Each number is 500 + 50 x the weight over the matrix's rms, rounded and kept within 0 to 999. Layers, rows and columns count from 0. Numbers have three digits each.

# o: layer 3 attention output (transposed), 96x64, rms 0.163, rows 9-31, columns 0-31
# v: layer 3 attention value, 96x64, rms 0.166, rows 10-31, columns 0-31
# q: layer 3 attention query, 96x64, rms 0.142, rows 32-45, columns 0-31
# k: layer 3 attention key, 96x64, rms 0.136, rows 32-45, columns 0-31
o9:444471513500531546530492505605488469466498506484568512563550490478467480428478450519509494508559
v10:500465448576497480541583507554434526487476407444481568504417482598510446541527434420448482516486
o10:550478539462504456446427472517481466458508494506579534512596527555439523466498531525498530549564
v11:513535484519519456486517577476509564442536514509527495482489476506467458529472519467543468489437
o11:534485476506497472551533528459514524505515439484478511515506497568492503520535528507492478567558
v12:521502539524534489507515522489491522540510524507485525467521499516524499406435419467517465561474
o12:531512457537552544552422484418502531488518509474465518544491504572535479469555497520495569552592
v13:524443440552445529467563525558464467462493456467480484502473563519523517500509499543568482522440
o13:473511549474474502464544466486516449486501526492510474510482513540535525554446481503461541545485
v14:473487583487542467442463434462522469511519497524516546457495459492499510536519580502548529551486
o14:482522457476463478521539493505522532511508441532500471476446497461512460482472475505520501479492
v15:439491467511478421566519493579566513428537544505560469540485518459527503613480525452564518463488
o15:540539545482463483496524507496532488577517544532471481454469522475558524525533502518580521460469
v16:532566581476479523479501481450519399543537479502502521494517505471460482490505489521595475536508
o16:470507429482499413417535488483477537485509503452524473487521490483495459488446509465521549441520
v17:495582500419470498434564472465509621430548385499452492458538497526534500553533539468542565475454
o17:441509450504527555520428499573560526429429444438465562529523488444487549464552492456516536537480
v18:517501501492571527441551456496521555538509532485513473503505537513477556523482507509475534502449
o18:462498510528468496568495450530476484451482514520498502525510474547506540510538426540517456549523
v19:447501490481433493526580545442529487492476489427486518589460489489497464472449430440495432553500
o19:504479478536484455487518421446536487464510491452474536491533541495492507526498497504513548500564
v20:523503521514475559546540436498463496472544519523454514457541483553514500444510512455519542454463
o20:513450480408508557505447569531542511496491490485498518538476526493498453489432550522450530466491
v21:505519571502426492511544477497567490505474511459489561451468502478479545525518490536488477490517
o21:449544524470465504480488477479530513508497504490545510535499552490462552509490503499515551480499
v22:512554497472443467461492512523482553480557486459544507473519501507394527507454489461548496468472
o22:436441443497461551501531549520485512510505454485506557561559484529552543491519508454481425555482
v23:510567479498438562505500534497496489491551456509506482574523507423442486485466468499481460521591
o23:495466523564542502462580543496457516523533529490478481491541492504550457454524562465484438459521
v24:484540433545482505505501556646503464529499491470414480445477459468481467540437477477484561492456
o24:525483525457487457463494509498472499485484544526441491474527520593490572508453459487516520457486
v25:426518542506480510576569441504518467586458468466507518492499465472470458479511498417487533505473
o25:459492499444545510523529476499535475480436467449481471442535569461438448467550546472463486491554
v26:524441562520534471460559539564474530455504462552504498447501451497519525481467504495450574416486
o26:500479503487562507496495533491526521513455508534430471560499432521585499482496525495496464491518
v27:560459474459562489539491576496514451504484528496548471515498467507476482444495537495586510504485
o27:501507464467536553516551522459530449454483480508497473536428440515561475517541517445509500508496
v28:526545482566455569491489530523491516611473411456552491460485523447468485501465478506478471537501
o28:508478493508493425495527466546466487503474524499543489483582524512517494448481472468455409489548
v29:560511523534539566467508462480568495553452486519472493534533501469431536434480481542508500513473
o29:409508455524476456447470458466440500451453511482464434519463437518502520475516478489460507437546
v30:404574450472462508484522518480485499570468493501485455512483579492520408541557443487475507516490
o30:513525495511534536497500515510411456562509543513563501493604556531457519489524521468466531490430
v31:447536517500474511441523460445478416461477440527508471500532430527459518478492512501524484502446
o31:456453439559537487480508508525553563478464443440440566503548485442514475533531513530493534529566
q32:491472567560462518530526480474401440502453516540504442537484540469447492520421511446493548504541
k32:472442559579505515452510566454427473497475465568502457457454474522384471575518494494502480504482
q33:459511519462504543448530497450482502462441493484445492511496491528505424509475546432466516494509
k33:492487471491460517469482545501563500509485497565471532460474527551454505557458490514476443437473
q34:435514533541534513479534484461396499414482490489525441536488467452501434525493494431486552545514
k34:443460537605480568519517517498473510488461489584457536446511484481437445592496488531503452483493
q35:519497450500500418493531486575473492554585536530473415480500453475493597384485498488543452478494
k35:545536521531468507508550477484347483427471581381467418487562458375529509505503534494542575565528
q36:534514529439495524501436534527597517528502503548551557504434536574533547520532513588548491511503
k36:448544536431510484451473493577534519515496503499533466536412468541589557402518424501516496486533
q37:424479493495511506588533514445543526532501467535472503539534528553507528556531499512456447504543
k37:522475489479481426526517538469533468478596471542518482503537516522484509481566498466457447475495
q38:479495508542522492469496491532543484486497497457416434505445447464444505459540497453484481481487
k38:533480511489452561504471519430437471495494593444503463472473491520472518544501530493495531510499
q39:521479482484513497443488571490544561504490506505472542474494494500568474496499466522521501465524
k39:526484524428477593539470494515513448533521512498499530563463534474507509456497503438527538459546
q40:500505518520533434468511462543484473583582518441517389472505463467478598394539530460471461492492
k40:625575531571452521556522516466422542477490586412509445481513466474487577576480596478504584564482
q41:543487465520473445553452430434494580481446464544557556476557527567496512607518508540544473514536
k41:548530451471550431487492511569606509467520438506564572521577502478522440457540386527491464490488
q42:525524536540476540507575464493450507469514492470438434492425449486477487463494552437545557529510
k42:490514544548502569496533450438413477450396539468492548472516492476407459540439516454458574563546
q43:471525476431507420501533409503507435546566523503534490490496490554549587403478447517465517522485
k43:557591526502537534487528510508514532506487574414486442473444498461613491499489539491534628575520
q44:516477545500482500490501480496473461536542529477537481459529501527534531460520478519509512524482
k44:480547478533515536515544495517499524446443476468478499552492473488507528483499553454551512525486
q45:502535517478498455501460460550526562493514490523523516459501506502467489495549489534504475469504
k45:525510464516505482488464478541572524530510482484508526502509482481553493432560467459485475466493